From a checkpoint of a small transformer trained on Wikipedia.
Training: a variant of Muon for these matrices, 281M tokens, 8570 steps.
Each number is 500 + 40 x the weight over the matrix's rms, rounded and kept within 0 to 999. Layers, rows and columns count from 0. Numbers have three digits each.

# up: layer 8 MLP up, 384x192, rms 0.0858, rows 121-166, columns 0-95
# down: layer 8 MLP down (transposed), 384x192, rms 0.0794, rows 121-166, columns 0-95
# gate: layer 8 MLP gate, 384x192, rms 0.0824, rows 122-167, columns 0-95
up121:530427512555519453515445470533465493449546470570466473591480524535539499464503506505547460461563567540592530514460535475553519562477459457506502496579495451477597500501527499474498547468417456427421461507502519503415432453454445412581425386543477489484505510515524524516565475471485505500
down121:492562486476489530491473440434533575485409504440462525576493469552555549519480479481562389458487514435527548518488559555480567463573594543459451457534536496465545443504543460411532516482467436488525427484452511460518498554431467429534466502498573523461551459562595530508506498470451474516
gate122:488493517525492444522437550474445519466503454527558485508449524468517483471484475532462526513517543479535514514524538561496522527531551484523507529573482446468569518498462477479556502477483495547568481492492533489509456484471561506456430426471478492495538480555453537466515507488474454601
up122:536511587502547527511574474508510462494522510503477520448532499514525491562469433603524520546532551468450493514490497517506535446463587531477471466427467433515560539479491488564451499528519470538498533489497512577484437470589515460507450496521506502531445462454451504494438452467469490495
down122:498430520480508455525456496539564461568501454494482544505502528517512510512545478497506473450471512515452502447462533501537508491463572596549520453518499524517501502499505514493479531472540561528509446486473458549507546507452489410546515506511448546535546484536460502549536494490571468460
gate123:523528470555382528530491504427474526440477442533498471489425569540499582504550481547497501532506551450529493536498504473571465488495478469495457524484451489496557514461476505505531466502480488487480517523483528541472546474490450479455445457551462464500537461494478511476499496477480396520
up123:522488552476395532497490463429553476517464515511563489467493485450474559469484488493514484557507500497577489566518500528504502484507492444536580447527490552527502470457516482521517519498475472450474473530473487496514502458542506503451492514504502486512445557493489531509578487491448439510
down123:463502514455536534424443467548511460548447513529517488508531491547463562534503554567489539490450430510478500470491516532514490538497494543497458507496463494558517514454544508491517470545511493539525561491524477506477487555507582516533456517497486464459590518550508509521514452516494510539
gate124:480533537485540466508532493565484510514501511496539489457447457565487526481527488519513471523466446497546499500528465483522533447566471477523592448416560513500488537476475403578525434535488556480458430492480523584482511437464520534508523531536502584527497529474547556569489583498494530496
up124:444446466553448480561470450481487499530462511542518491474530467557506465497533457518428445541468500524463494526473499504455483458473516495512463479471412501519425510460523504521465548544493485463486500540491473544528540510524482441480455483500502505470539455560463491521459501545451493529
down124:502495534484490535447494506575533500495527480484470579484491509455484504477476510549468495524579413496482515520463489493487544559481493443620552471566544439534487549522502520479485527487506481435557499504508475511500484565565516487476523446544459468520413567553535503456482512477514466505
gate125:592549532477497478525528482490528488490477627528545448425428486481587494523468501495470435471408456378573510487464527433423518429456494528470461473511425535501491499517508452451526505486507499508505491462526528518493393466366539391488510455544549502422554479572506522494517486562552579442
up125:506548434557544454514485508476516485553471516454432522398555489474434453548471489436546482473440508517457443580527517502518505472492503442526499480550485426495483515514481485526457448425526545560485511487493519534524477481470455592470528515485483523496429486484448523476456508561466537469
down125:510578519528511386485564584519551557572529484543534454386570569540494519528512499479552486443538556490456490547506534516564508522521544480480469433511524451497486449504444445572526533459471474510459553534463483476553506476550556505465462469550531560543497556556493532532529527553574461523
gate126:506496535531506460443572498480481523440506514546557501469462461440527475444447518508516473499500556530517539471482501494492574448473551490373412535527546431552509513491559542423531505455513449499505502477542487477456516520532531541572505510506536481490489517486536484454423546576509529530
up126:544541558537529474434474440476510499504550490596515446520577485469506587440463516534487497506473491409514422496459475525449488547520506559462543467459469508454533538524488496518511553463466508443534570460494470522521510445537500448437518533496498513445465509435529498498460481522545541510
down126:488502524520550467573528501425437468482506462506398479497417467461524525490538441502494517464434522438511502476478478494561497467425500523495551502529572469498504569527481562460547588479521441551550491483504410552579498400458511502545564490582523450536504497438501487502502527469453506424
gate127:486511550435449459467547440549529391483480459539463431552479466501534631468524485607480477547547473483538533481518467495497561485557496468487493499482495463531490449517456461476495499474477505513509462509500497493515543455491516452504454536528462561508444557519492506413454466503504473535
up127:479512495452503477553474582463494534464522508374520504518570436481472539505508466557419518461493525550483542486460527510486555482515462458514538518454496443536490420485497481491580495442518467489484502500516573578507459610557542516516568465466510454479495490484494579476536517420510522437
down127:481474485492509473474476549534536520497529475504515453508502528491553569508607510488494531483532560548503543534542478517438477494431502566507449470513583540446483433506511469466511502539441550487574482488488500547513488497567504482482541457557515464456497521489542470536462533507539515470
gate128:487529508493497484545504453466489559530503441507511487543465397534515568487526520518626497544477520506492469613499525457517494424478479445521506521503494517584527481506459484459486573473554505527492484545423497487510554512540558573499463514568539515465518496478485436505496440583473538544
up128:456484440472485497469445528496474475450488467500515472511464516533457464448537441485510476545497488529516431478510517455445452532551455529495465457551461475483543477559630537521441527507420489472497428536547512483452520442515423455534540461527533449520510411521471473475488548526427547509
down128:523539464569524509473463503496548485499462467538535524574536455565485523541499493495527485506446448467475499504552508482581480448600538548562533510483501434570450468500510532477618554460492499487454476493457471478520564429463469410454498482416449397515511479529439497420469457532442465475
gate129:444512479486510575479448505525488482518429464524535533434533505523510494546499539561533546520439497464489501487465455500493491489507475564519478532467563509536489452545534477487495527408399520563415471503506503494601552439516487545538486491525500497469408544460503543400492567546523515473
up129:545532534483458458505558498469493547537522506484533526389495400431477474460564507509552494493524498517497501492513503489545531449532510542437472479474536499475539530555481485432486503525554533479461504501494482442427441544505483388475494533482441507438426484504525433542506534573498545532
down129:489523550373472492481479469476534481523529427499502511499478529506506439481528529447542494512430490550551482526518561467500477484544496536530498487571448570440540496533503497524430516515490545514550466523484477455478469494468497498478507494522503458491556523434558544498560519494493598496
gate130:493562492540490622484508472543512517508471439508511460537469499530558499520462551542551515548605480448470546523534564427484500475491554506491530598484508473561553517552560541470531497509453454518545506552527508486533440513444444459518476461549552494548523527489445551495443533536561510515
up130:496470551483524488533565537503503516494493507591506504595519524579535501495569484580535504511514419543470505489505497485509506448500422469473525512516514531495506481539569476486423489508463502529590467521445463484486498557491552453527519534473485451532446534485553517527440556486459579483
down130:453502580461511481575474438460454578547466523504481547467533535489530469456590545445535527531504459441453397488490594524507465492527577449472450474534474433472498532477425527498503428450478400513491518519452502526489465588484536499431544516505555522478518506450522486468520514474524488524
gate131:420509497515535470486468584479433515493527494498531520530494521438533448374501442478526470447566542505445487535486506519513510471505476500535522513452478494471502441513440562551544439438538507501517504474517561552456468519538564451476481495534497454499474459495415468533566565442497501571
up131:471487456476502503540519465504494593534519446528528493517461466538494514450520502483514456495417462543511613584438426564498525506527552549549459413413513562490447483494498472524435478466483572518532517397539522467543536596478435555518536573503521518475505525451499479528533504541435508517
down131:598519515428456450500482499542483415546445427598564458528497491478526481523496473491539519503508488518494463481472441495525527462470491506602478584440475509503467535487512560474489521480422570497465502546490503471476467484436480467509536510523517536455546514548478468530502545431491463458
gate132:508457461531511509430492470485455495516536451543544546452464471516502483472533543432571538526485510463546513486470497526395470521567442515441498470484506470468493512497454474512523509465471552540460512509509468460452476439477498538476460509509556510487542466485443428513483464448505474477
up132:521544564493540502497444542517443511486567528471514536534502539438539514506512509526464491484478536489474532474460440481503507441507463477500553513489489461483559520523498461454486519499479463502470510536507527534415518456516532490488461482375532536492513558513531582498531522498450529528
down132:440493504510535534523534493494590448516470518502481412495495499478486556507501464490526506517425458490443516527482509522457475517525486431463538505453495463531569641505477519499494487441475522477503486470527545527512490479492556476499520567385497543497461451498502519424477541534524515483
gate133:472533529488545535525451453559526447509466543518473520427432499503554483459517432492451589548513490447521506483523505496433457464523539585571517506469511506531548522537519400463491501532491614503499505451459475556515395550457569447543540462533568460484499512498515588444478536514542534471
up133:528558545484496506516622505526488548478467570530538459590479542502416514493514546467420523517502506565482555520438523415533505586488445512511480522453467562463496406504534532538528453566481559504553426477473530486451454484541407504493434572538526523483496555524445493509464456497436508512
down133:519482499455444537472533539495459517515432478440548555564447573514471546503493515449518483533515543526480586516489530527476477401491552520448535394465528557557524511571493525521450410582558540491486499492515486556512486569482518471616538498465475521476488460563458565474465476539582498468
gate134:544444563474462406488539459496523479529426449530534537466415551535536510546484471407489461606568522462550514518493534478553429497543503486532492482467519479500536520453542553467491451477474602536554511530632529505513450487500480441457485437527521479493528468437534529573464499488532478537
up134:556451520526524501478504456467542548475482474447557584516544534529556540521481500487513530501474459514548521534503545477553514428520441489489520476551523534481521472511530485453534460449517496439495541476445563453429574502445435515437456462543482537456495457403513457466503470457501551533
down134:538500447466500472479501539524511542458492445535523470460554540483511510496521491454542528462503424522480449465492541541536528510473461459546510541457458598547411434511519505467457517467494475490491498477481497514515498497515568602525485506446457514566469534531522516477480471498510478453
gate135:418510544494505496512508568561479479490506405412502527512427484569487530473521448529389536464526457568547480466559524457497475448572471493474477515462483560532518446377492493584548524459532495504449532521483470501538501510505493473527565459467446532533509470500405440525462548463512500506
up135:497482541528485508505511513531506518440451540457538497448439461548469517538438443473468507538526552519444571473482472452455474455437488521516467432407413434501527519500481513451405485469543514434436531437512476496538483458534504563533521535419549524519456467533475527478501492514489456446
down135:484472541540499517518479529521503460518508485508527440520460518578514496530522447478561487481482442561563486514428487508453576441500530460544455497465501503499542507546477493497509478451432534452521482494491530475521529499420515457403512528528470390571549565475496532472500514486489557471
gate136:518416507536415437536480532493419482452486523553500499574566556606563485480493433468444492470548481544471504566542533556517566482496492542561462480486553498473512516477540475541544517458510436476486587538558465457519442451545473452475512484513515474527460530537518528491502548549507440527
up136:497472493530584517453511471475381483556573456501491449514501521480457462531547425483498492506549470473495487405515462506471509495514446541493569583530432510546488513509455517540494512509535511498516513593536483508507492416515434512543410432505506526487520483493475485421511518449515538539
down136:537544482564565534480429509459571407490472460461471447423501554636498512489579490486530504509490447489603482513504489455486508566492479503537470525479587565455427497531580532544493496432494541543494546547508438526496487460534506463498582467490552604488491511506561553493534505516461458501
gate137:470462480486558476515495505473494509461502514548419444452503442454420442499514525539546542520483469534565520428554500532502472472494501509566463492489486461571468459430519502546465537561470502472472510437540489499438443439533475518471505517546488514451575507516504503467518486466534524509
up137:570524494511517525519514457440421576573523569503487521481486436497501538440485519508498556506538472498411539539480467503547534536559478492515514487516480501479533552514493492486479457523488528470486483545485544462490542482508569506627475518419478441461526552533473455497454476479527452516
down137:514413489505433463489418493472472533467517447556516530498547511461496498448534527472515462520435540451431526510513536440457471570466430522490503516518499514469520485464526440490550500438541557528441560536509527551560543520532504484488535430557572517444499503474546519537519458545513566505
gate138:475566490507541515490505555474496560514476514524584544457473485482512497482564439467471465462457493481489495497466478524446500529483504488535554395480467476536448474484531499502539492545469582490506565552502500479488488504503548531472443450511527508511503421499591503487483426559537494560
up138:503499499476525504472438506515483492486582542513505462457493455537510472471500456457510453479517505512532527504456524452452464527516543557453546488527458462543543544588458506516530449485526410563445559556504502495433513486527478521431502480490608509453415463498529474546494463519587494493
down138:422503496584503488517512472528424456456528522501495492537554557501508470471523507505473423473517553484518495503523554448487486436527481408472526573539552428591479384516466506566533496552522468519484601563494423489426464468477520454482518575438460524520474503524479497458505520461559457483
gate139:493558522452506537530524461488526503464481507481592469521468509491454525484495480428566476458472513469525509624535515465535547476535551541490436541519458502531522446548521507389600481489525575538619512539466492410552476525441457467522531507529576491549434469556480515494489517490485448512
up139:553467494494522489570430431501429434455442500471522494459531449531500403588487482536469438502596485495483454518516469460436566539548536507495475496566498524543588513506426476453496485532534511456504524543466535485500518549489466515547491482551437554523491488520570522524434556478489537503
down139:554509458508439537538445457587506471483491480484603515537552513426489436576486516517483486487454494560516464478505486400553523504507496490503516494521531519452509511566548557493442488527474445506549536506479474477438519559553488459600426522493518577535497451452488481541449535490499474510
gate140:487505493456537514500456499513494549471562445537515514520489481431481519517456489471497524511501480533458481455470555500558503488422538520553568488430527504555481429526513476521531515495513439465522434495482498510508448460583546517550498516508513501545515533521510521556486519503522556483
up140:522483569532473536478558500473462579491452503453498427522502442462493567507485458501507515471555551506478545506510503588493500515529504429499484549476523387484539503537469516475530416433516547558451505489492508534534499522542521504500536449531517427540453564520515497542551518502411468539
down140:514519520436425437491471423450497523436500541517475517467552513478566442473458411517485515500479536574501512463497529484546446505469553539484501489527497481492461492544452483479564510458454501449491590541534493494476503511467580522456545498506463526549545475566552442569407532488481462477
gate141:478491583551511573494536527522474483528579509552487408555465453537503476481501489510492477486514431422464515501476471501491504486536512514607553490520469508624520414519599476437559474527435558485483469446489481484538546502499528514596494540559522512514473518508534524498505574496483611491
up141:470482587492534514528537458491527504453531511510484451468488488442502427521509479505448515484494527478529487440421511548472478475456487476431538516507475467519504511483482512470478568517502500427494464461451578502490520504486516509491507530545464480501536454498532393474463468474516502520
down141:454491484506540502469583520469485450501468497432520509481508434477578487422515528451509504522451522490511555461472533463543540495588424497538525480497465519432525439479490528527525573389502488506500466511440487478458558437470493461558522481498471422434482448505551472563508547465471483511
gate142:439518533543451467489486487505560492508507546519541530549541426565485535634519541535482488414507486521486486547479492498518520378480539503487495479542537477482505497489562466466499481470512454482477519487541541455486460504508454539514461498558504542482459556466544529455447428505452533550
up142:494551501478589475495514486491518484457411497462521485525525545487483539480498428463463550557541478507502533410548480489482464478468501455550486429439468453448413511499517501488535522506448422485516536516543560525517593503496495530515468562460575543465463557486507525549545530492450481435
down142:499594449550510417569492450505504499526409512511526522518518538545494551421465471475455525498486581462516489502471514462489509531477474500569555504513459502474410473447497508477599561465513445451508399488478563487526482459558543436457504483516451496542482513538441505494501520536461483477
gate143:544438554384480539518577540544544454486464526525440528462413524524542529451479499497476505536469443520555480495509449564465561501492480517469531481498541492448532475453473454518522523481474518502508542559499457528462514513542557495536498447526462493494453543565506539487492500540541525486
up143:519499471502478508463490592510504544489507522475518522470422458499537525497453434519479476511483454495466502477488502512512482423480505438488507489477442478496556520458511552478504513518510494420482456520496464473502511502537507526549513496526538536555510471524562530437486590507462563547
down143:510540465457477429499550500522544541516474480492547561448508493472515430564507489471536461496526560457514506531497462467474448536469438501507451510552492509483510546465496504433512517491495503571480491461461487511529405484475492454487493524510556524468590499488547526478513483486514453484
gate144:530508522496588531492506534505518532540504510520500489488453463535545452451531468568486440496420526526515475532465473477477525569474493529500491510494555511557506547494441450498477535515641464485497450470492507493509506531460530464460519516555488524494545507482498443468495554475513488464
up144:502525537542478551512536442484482510491482539480499543437545507453453534520472408473529510525464464447471490539447515517412560537546481517471527506511488583539563472513506427535435509562428447508547465481566559531512534536407490525454619565491572518440486540452570566522496492485455520456
down144:475536466521496410494479484524502482491505472475498541552463473468471505551486518542453454494488488456494484552528497524523486576458533466476522477504479452522510474523487513412476467515493486461473552479491573503513537486487509468536476512434561563577547529482514525550479503524524533499
gate145:514452513469522503452469550499533484469465481552485505557493415549539520439521469543518472474462538456451558540527559466464530533475538526407543428547538518441419499467538532518571529495547498533534470481588551435544492501433554478478505473567543486478500498543577495505489483503497499455
up145:481499518534497518504461558532480494504511509464457491475472526485468504525480565499475515552512561496522564477448509562428540508463498500482505468549496533576519502499495501490449469495492582471527484459473550552480449570486617521533510511410484483481541510531540495520474523518567491478
down145:477500502573490525547554442536477516466529499522498519531485525552497491496469428516453529513545572531545494588479539473525459438500518490453492463561462482449513514528458522579475525536451511542513436498408504544547524490482579529482594587484503469438551536487493530505435484563534479482
gate146:528476531537521530528544445529478497494437545449503463548484470485578540590490521536469560551467528454472517497515533440483478410530537418491455520463555498484536448488514511504558482443525471447519496495430470472441518510552434537498457473451525506464480550556479508452426530537474540532
up146:419516452449559518515579544549483553517544503463563514525538501420475504528472515511475521473436507522515539487515529490514514496538434470492512457520450519516588463490545518540523452495514485528463486477550511492560550509513508453520533500497513499537492535451550535536469583532502531528
down146:501521462447548485520542532536503495431466475521525460498477464520495522396541477509484536507529526483514522492525562471515497511518453527512502506574448471496512559545461547522528512463452520513541493517498456513530497488527497528493519460528396455418549512399498543523549491546506430524
gate147:515501534524458603449503578471463513526488446515513560471471499581465412522433491527472435437492399522492499492552575391436486451516481538450495530458473439487495480504489544507516488437448512564484485558460434482531477494497467480508498476465541453489460496553483437551485412505607551583
up147:420523474549446454447433535506513426449515467441552439508521541549504536482479472521480533475444435482448549548541520533552506471472455493460425500499458492427517479519516521456506555478371549503513478486548495456553466535473501437465485551465537454466493507491468555484587475560466444457
down147:478457457439437437519491482518448559471573509514555536491478543406475528487414497475522568561481460545577457480456454471585459560406480426542456508481463468422561464407468489464483587507452553500471523476523423536500566559506524510552494524452506476510562465492519427470495541519484497486
gate148:533453408506461472487489524453416571560491502512530543489498481494523513526491552487547462507528523465539457501459517495522515485493560447452527483480490595497526531440508529479578483496496502493574540550567470540583528543424571474517568478481502476532511430504504449439516483506484556455
up148:528451477429611461524489453524571530492455472503468552530463580520496490520464452483488563521523456493443412497467488502473503463460535551508457546478457450482545460500500463487499461535485486455438456529536516496439447461485516549511510445533521506452433554496467461478454502501469530436
down148:512455498517480449485531500466466496493514538573510524560508554528501447545501530515444494516531495526526454467484463494510395491594464492426512499474491525517457490481542461462476471503480477549484547513525481551498464519485513455576381505521484432523550444472586522481506444518433478458
gate149:472452546540519522496499520501553431523497429539523475434446491501517612467497430435539460554511537453468496521510533528447525535593507498500465527481490498479499473499572516472459460519495482497533616459479585475443523525457456430569481432423541514527500446537504524444502540442509424480
up149:504534523588473519443521529410455477488488496424462495556523409519440555542463488486467467417548461509537555550511521431498513389467529506441440520448469518538523562512486467494462495508478500537450496557513540469470556496485494510524428480470474502444475538457509474444552524450532423500
down149:504569442491466532532495492493545511430586510424512457521526517521465457458538496474493429504493565523462504472430500517504537459570472443545546444545493493553565500505530462520471550546446443526459556539546528434463404565496412482525538473538479606523528486467516490438499475538484545556
gate150:416487577577427534525491514455527475464503548495487534462516474544445480541509522485471452528428497497536559466510487511502466455524440578436490503453480515507520612530532481422476460488489483528523571516518480409433524510474524491523492533509555476494560533539534472439454503618541530537
up150:484489500532443492488464449526536498487511507479553469533501466522468505481540427497542436560460497462510546447475488522444508506593503451538503466520484424513514496482489491563502471472485533447492540513566453562524550424505455594518494510535491518574524533464560554522434488580508501540
down150:418508501510431460511402522485552431540493532472534544474482455532480463481476558518507565519495496562498539462479491395578466497495493492406485494537479612519483487554491497471521556501594521501499510545501501532481509494503495493542491528468605550516435565456395532533468494497514524548
gate151:499418516486516513523549428486482463564479532480510550459455524507455531453471540465527545493506449426487485511473437602538612401478471480518572451559527482437439453494580474503479496478541575502477455523390561489487482403542486500535479547452482501503528510529423539466522507473517537491
up151:506549554538518461490473505571554469466507528439561586505489464545526466444448538427487507404429558433454536487478537516462509502531524547367400477522445480500550482532548535535526536504476546403449546484558493491549477550523523589491528504461446540450523501585523525464485458618477470523
down151:493457522584505447553494587455526507465519544521511478528504504474526473521554408570561501548455499493510607563497569515436499430511509509574517438528521560545618508440448549444507505431461531552471465527587437503513480440525520456529487567552511505545489570447527417535516469530511499507
gate152:443468489426505529530440477521461443535558554460532527561526493510559549500514517475489543514495520448488530538554555539519512547499498475440548562452522506469455524507527554492500532444474531553531472507524575526489541482504425393552518449546579570494491514560438551464493520558510581493
up152:489545486513456509530466594634488607528455472488520493454551474540529479463541537523527460474547515492527533537519526509559600516434512491500489472473554534406481494485458473492461487555428565520435512554513464459513451594426493492450536508429576414525573482536556452530507514511543494443
down152:551499597558514486453441499473516521492515497574542491421458522433449514426436411464431526528505444494506469433432506512521521500488557439585438523497519392449524476452474526509472405499489488515527536524478498457491514479435536459488476537491510485572503496490478408442462517474552440444
gate153:454494534484507428540457523509498498530467483529509574477461489480456526453512471516490530445452501531474409516539499431529470503499496492447392581495505429499548457481524470467531488448502563458503587533437520413507454586518534492475463470554528523500611491494511506476471540508532486436
up153:486468563490484476510555480542482506543513575482542575540498534520515492488501502537477514508529509462514493537453517476485508473461501572487502443491482503538485504565499501439460539450478501475517494450466499522487478513537513520492529488593454529476499482593486445540447511484519473490
down153:464487511529482466499522537444579543511494493441514491554528540460492504526461520554533519485536501507491458493536560527521547479489564614487446513496459501485433505486559487553443469493486470534528455465524460506506458562515496538479479446572518550496438520531527474484469536468483495452
gate154:518562527521469523474482436461522523462505577532466441538526496486529491528511514519504475555515582431469495541556474491483499489548545479495496462483446518513431533483515432433529513487524500499528527494559558562506489513453528467523518492460458549495506496527540513479482520515525522510
up154:497525451539469544456546487438508531493517553538483480548542512457478488498473525490523482534565536517492535532512497420457508519521522461547470426476469531516503583521478450516488479583522451497494489464551500535475531480513556547463529485522397474507520530533513462533428557558565469533
down154:472495446457424546508532524536485471477554490498468508478539502523544486455476462510545556445569407539521504472510552506423503470460474431461501507548490478536477555461524459508441441542487460508500579459490504575512525543555551514476461484533430471509444480515486460561477535502517470505
gate155:486533481566506519457513489502473461500450452531557517500476493487533504500512557551448491512420510530553507410636465450494531441501472478511567476510502428441494492469512473468438586504546493465567482473537482476461540474553465519518456520486566505442506435544461545532512512512478470537
up155:524538485516549522437546452480508476514421497484558537500534516530512506530533504486462523520517434429477552451508493465532522516480454505409513484484538536499541552487400532416478528443572539462508548485545557493474545552460480507545545469453517472441536470460470551539533449561469512477
down155:520443446508467583497460552441537471545555477502529523452535523452504522515453477620473470483523567554478473432485435572601469454493483531503519496513500566473539488512471537521490439535501483518440530460519559540518390453530502540519482557447389540459524454499518505501485527533465497523
gate156:481493520486481499452535529498509470524457511524581515444417462499475512527463548551519557503457500509457529440467532533543481497517511542531508518498461538515503469499510464410438453456559459541441503504500551478504425497399486506506526446500497535436480516574528451494472456450542490527
up156:461521495495505518502482493447452523522476454478539458578486462558559469583492478464489491501454501484432528551406489483503459524497518542448421522450546508513474521486540516526523512562546554428546402449510416516571482528516547575571482483470545484466533517519500435522495470549441556526
down156:507549482424535500509507450514472467491459458565503483520477500489488519483537533499509475466527468507501530481493416462546460551503514523485513540468521434546603402480538504466560506499523547549595478469498489511487512432447550542510478536405439429429549519548554429498517515560457558543
gate157:468522529500550539473486506504502473536451523440475492505457476490507552479518461454449487483480543458545492559499462511463523433450537460422507515547542422514555454572568504553497521409539480489475463493542493495530478516475479563549455491538566489520537525474521503507446443476469527575
up157:527538479499516611463457471509473462515425556517509498498523536496493500478558401488564527535455441474547487522516530538541437487547554486463550486517476461495509433515529535564468460469500468553565513530475551499494527468490473543566392467534521506542490514482533478492474509497494480526
down157:385468501520510490509453525537510506515499484576463483538498491491469469552583501460455530561462584510434510525515472524509425435457544520487524512538432479521476552537563573495520549496504482486503590521577484521443538533511507537512492570478497495472525464557512470471525421493480520478
gate158:424500484465498499491522488522500527530539464498505476498459448481511478472473499505478463489526508544558514601515515457498534550542427513553493581519522541480555452532547490433509480462518444477482486500481547461466526505544531488456456478535495498460570508530411549507483444481462462463
up158:476551542447524506473517545476536518442516477494461467481519531527537498493511494481555446487476498515558515528434451519544567528476479506558505465547502463471546458542512462479467532476515465518510582513484529550549492474488453505509538547500498485457514437523512542484563459539478505405
down158:484449458583538468502514480461505523541485511516466565439479435455512501476454513496516507544572484522455486561515467506463459522537436510471479536473540508520513567549522533503506479488578552498497472464477459476432465518517489506517483476449417426519534436502441525546499439435459543491
gate159:447561419582492564446517521535457521482518515436531456504447506523433447527441426496479482500520475464571524462423514487577525496518459555543521437484580499433424430570512540564567533436590497462463442499455534434470498422520566563567495515529524459529489508587484503505579453459527533480
up159:519537440469542514422522491438520534533453530456473493429497528463500564480516546533517455486529482476481504446496504513487545535538501518504525515494493551469570453464559537483422457488532505522454494546491515533501471515493548554507423502524482458475498498439479533552553440578459434563
down159:547546550497453493444491511451486489505458531453455529425524550529514503465539478448494436528510507422451508474481471533476538408471523489534459519523467501443490543456446410474445473515483503431526551551514545485531566521526538524526514415435549470474586453475549469498495485484459491473
gate160:506462477505526499518489557462452541495545455527473454478546470405542523570484463509464477525502509523515545415498505566457553552480515519458488495559504583442489518432462502528482463524505457529505523436587482545456528475518477510431478533510558573465490553503495521476497461499502531461
up160:491529536499453570494597505513475532491448457497422495526507483503501489487488594576460514529512427523597479484485463488491582546453457553538564424477532442490548476549540485492473479503443508543499450491484470540535503549547477541522540511417570486513509482453468500491546521510498505539
down160:488502461470548488415493496521512417461559535518476506504453431507510504535438557514512510474480508579518484504441479475447584544534373547555572535444492474525505467531513470455500484507496423520495500547475469450497457532555514535549456471499508500524500472548421493569522469444510442503
gate161:577548406417467543503529509494537514543521536519512529537480539545426552426523523486446500529468525488556498511492490522549481528441468532575454496524440473485564528523634542525556550547442511552472415440481515502533488506492549480512538496483549564438542577502442474531462571499474440440
up161:515524549469480504475527493484542532498425484538452520475587479492493561475572450477568519562550562531575505533531492472471512500474462574538527441573508471492497481475515461506536541538536460478467535563526532539411531607541503506461525474484508430556480482532491508431523471560478547501
down161:524495505482420536473451472446530413471470588483496516460497463586424539515502565529488486434507492497477454469416555452490548444548470453528493477447486516490479530488508486464484520512533484542447532538531511507515473521442481546437461498492502480466512527553468526533527492528493444464
gate162:551491516537484462430532510551502534506521508488569499455512522435576529573467494465470509507506474508402494498500484472551531402499488509489526471487479488502581510553451514511533489544470565415456447499492495481486445482470594544511475488457464514505503484458519564507470475458539419482
up162:532477442518551532482445515515526454450517424509534478500499483518486469457548487475464522552469518526507420508460449553460549519559443529486480469488509450493498534472568441445542557499504511500495451455450469499460442558462480472461558506448492488465494455485522496572421448564520462525
down162:511439445506490465527485456449510479541530485515453462513484475481462450528552424473483480531476509554579437553440521528448547502531486416495508520484406588476491444499532480488467430457578474528497568533458531516521518502501452469507573472531524451470458425499493456478556460547454460536
gate163:493581492443490504560546460428532531479466450521511459549492523512531522535505536425506532479403528526564558523516501516533562558498513545481458476569493477433457464501510447471450451479490458525513507470501484542529488550483516451481514476581531565544463527403435499505489518518506515473
up163:537452542455457515490499503531485436465527536518494546532543462520476519508490511501506470476497447458521497549483459481536536497465503456545488558501475529517494493488461576483483507537522524435519503494499496548409428511455460563483503500452514534440480439526443472482525422486473484552
down163:449524583513389511516459470559470480470484442515531481452533478516446501482507558468485460518480532564610572492517491527429500473573504513540543478490476469531478500544477469432458482550436475515532508522510598522511500510530484545505442465507422469455472473429467481477533483511545498493
gate164:489536539531496423505520525443493510533503433460569569571436472491498469556537526479563496565482513455482525460468528459479529508488475453451542550533502407481521594557554465517491472425539505479481549542501503547437579508459524525511488504508545481476427519446426576498478534470510447553
up164:551480485603462506461531547537511540531567545465470490456485495461465520452533531471462423474483495495446526498541468474508504519485533463486480493410479516583500407529506481534524524543493429500467395448571516423496482461507498522500500418445526395481501464487547521475460536513504542511
down164:482482477533511527500534501491519438537481443501501528463506503562595478441516491488496490502438493441510521475494518493576467513477472503551439600481505462586557377521482463481533460491469466504525479506505436490481526511584517558503496478523440406444527509487501412496489434475507510415
gate165:484511510426504462475471530488496517439437478484505489478466446468469473562441484459620504529502515501539587538513450454500464441481505525463476546491515440472550580561496471490485595493512587499504543537571453495560525484497487473493533521517456481532478481484488432420507542482512470464
up165:510406504542503482488519582466531448486454509557480518543486572508535572475521491541426540538535467533478548535451479523476503494540514546471492452499513475441489482575477547516590469487500448498542476477448476441520540571481530503506409598446504550472532516475468548465511564481407487529
down165:577509450472460405485494539477531545499472492506492475510479653488457459523534482575435531549520500441517525449549495434519449483486480498441503565492511510555509498525504514463524490443472499498500450437502437454506498533459492527491471507447486499447468535492530508476498527502502501559
gate166:528474499494536532483511447453421501491512532436460501500530475499511450595496479487482528471471489484495607447501518491505559429473482500484484524539473524530485581516439502469551528467448547444507570543589454553470496408471496488514466503538548502445495434452399495507473545495482485468
up166:490531522519482485524543519543462441480433487411480485450495495420474482521538517479439489425446463496499504487600545504500465466456574531477466465467504478573516508561490507458568456508587509508484452509492477565498508497466505548456505566549519483508472544456409505421519481449496502414
down166:499506547511503468551522488476493513526530500486533460499496567417486466514520522503534420499486543482414437558560481467461457424597538495476507536506508582530452412534486462465572422512533493507456516496436412495500543494487568538512535472553495499586593483551554493427501538457542561382
gate167:505542546528454519514474515407488426495557494514554543479518443489466536404516555492532474488568459482530463478501499526494532517518605484542440492460424511458507493493495516520526545481496472485418470511485511509521405482501506496490490497440448522506487452520487435515544457412492476468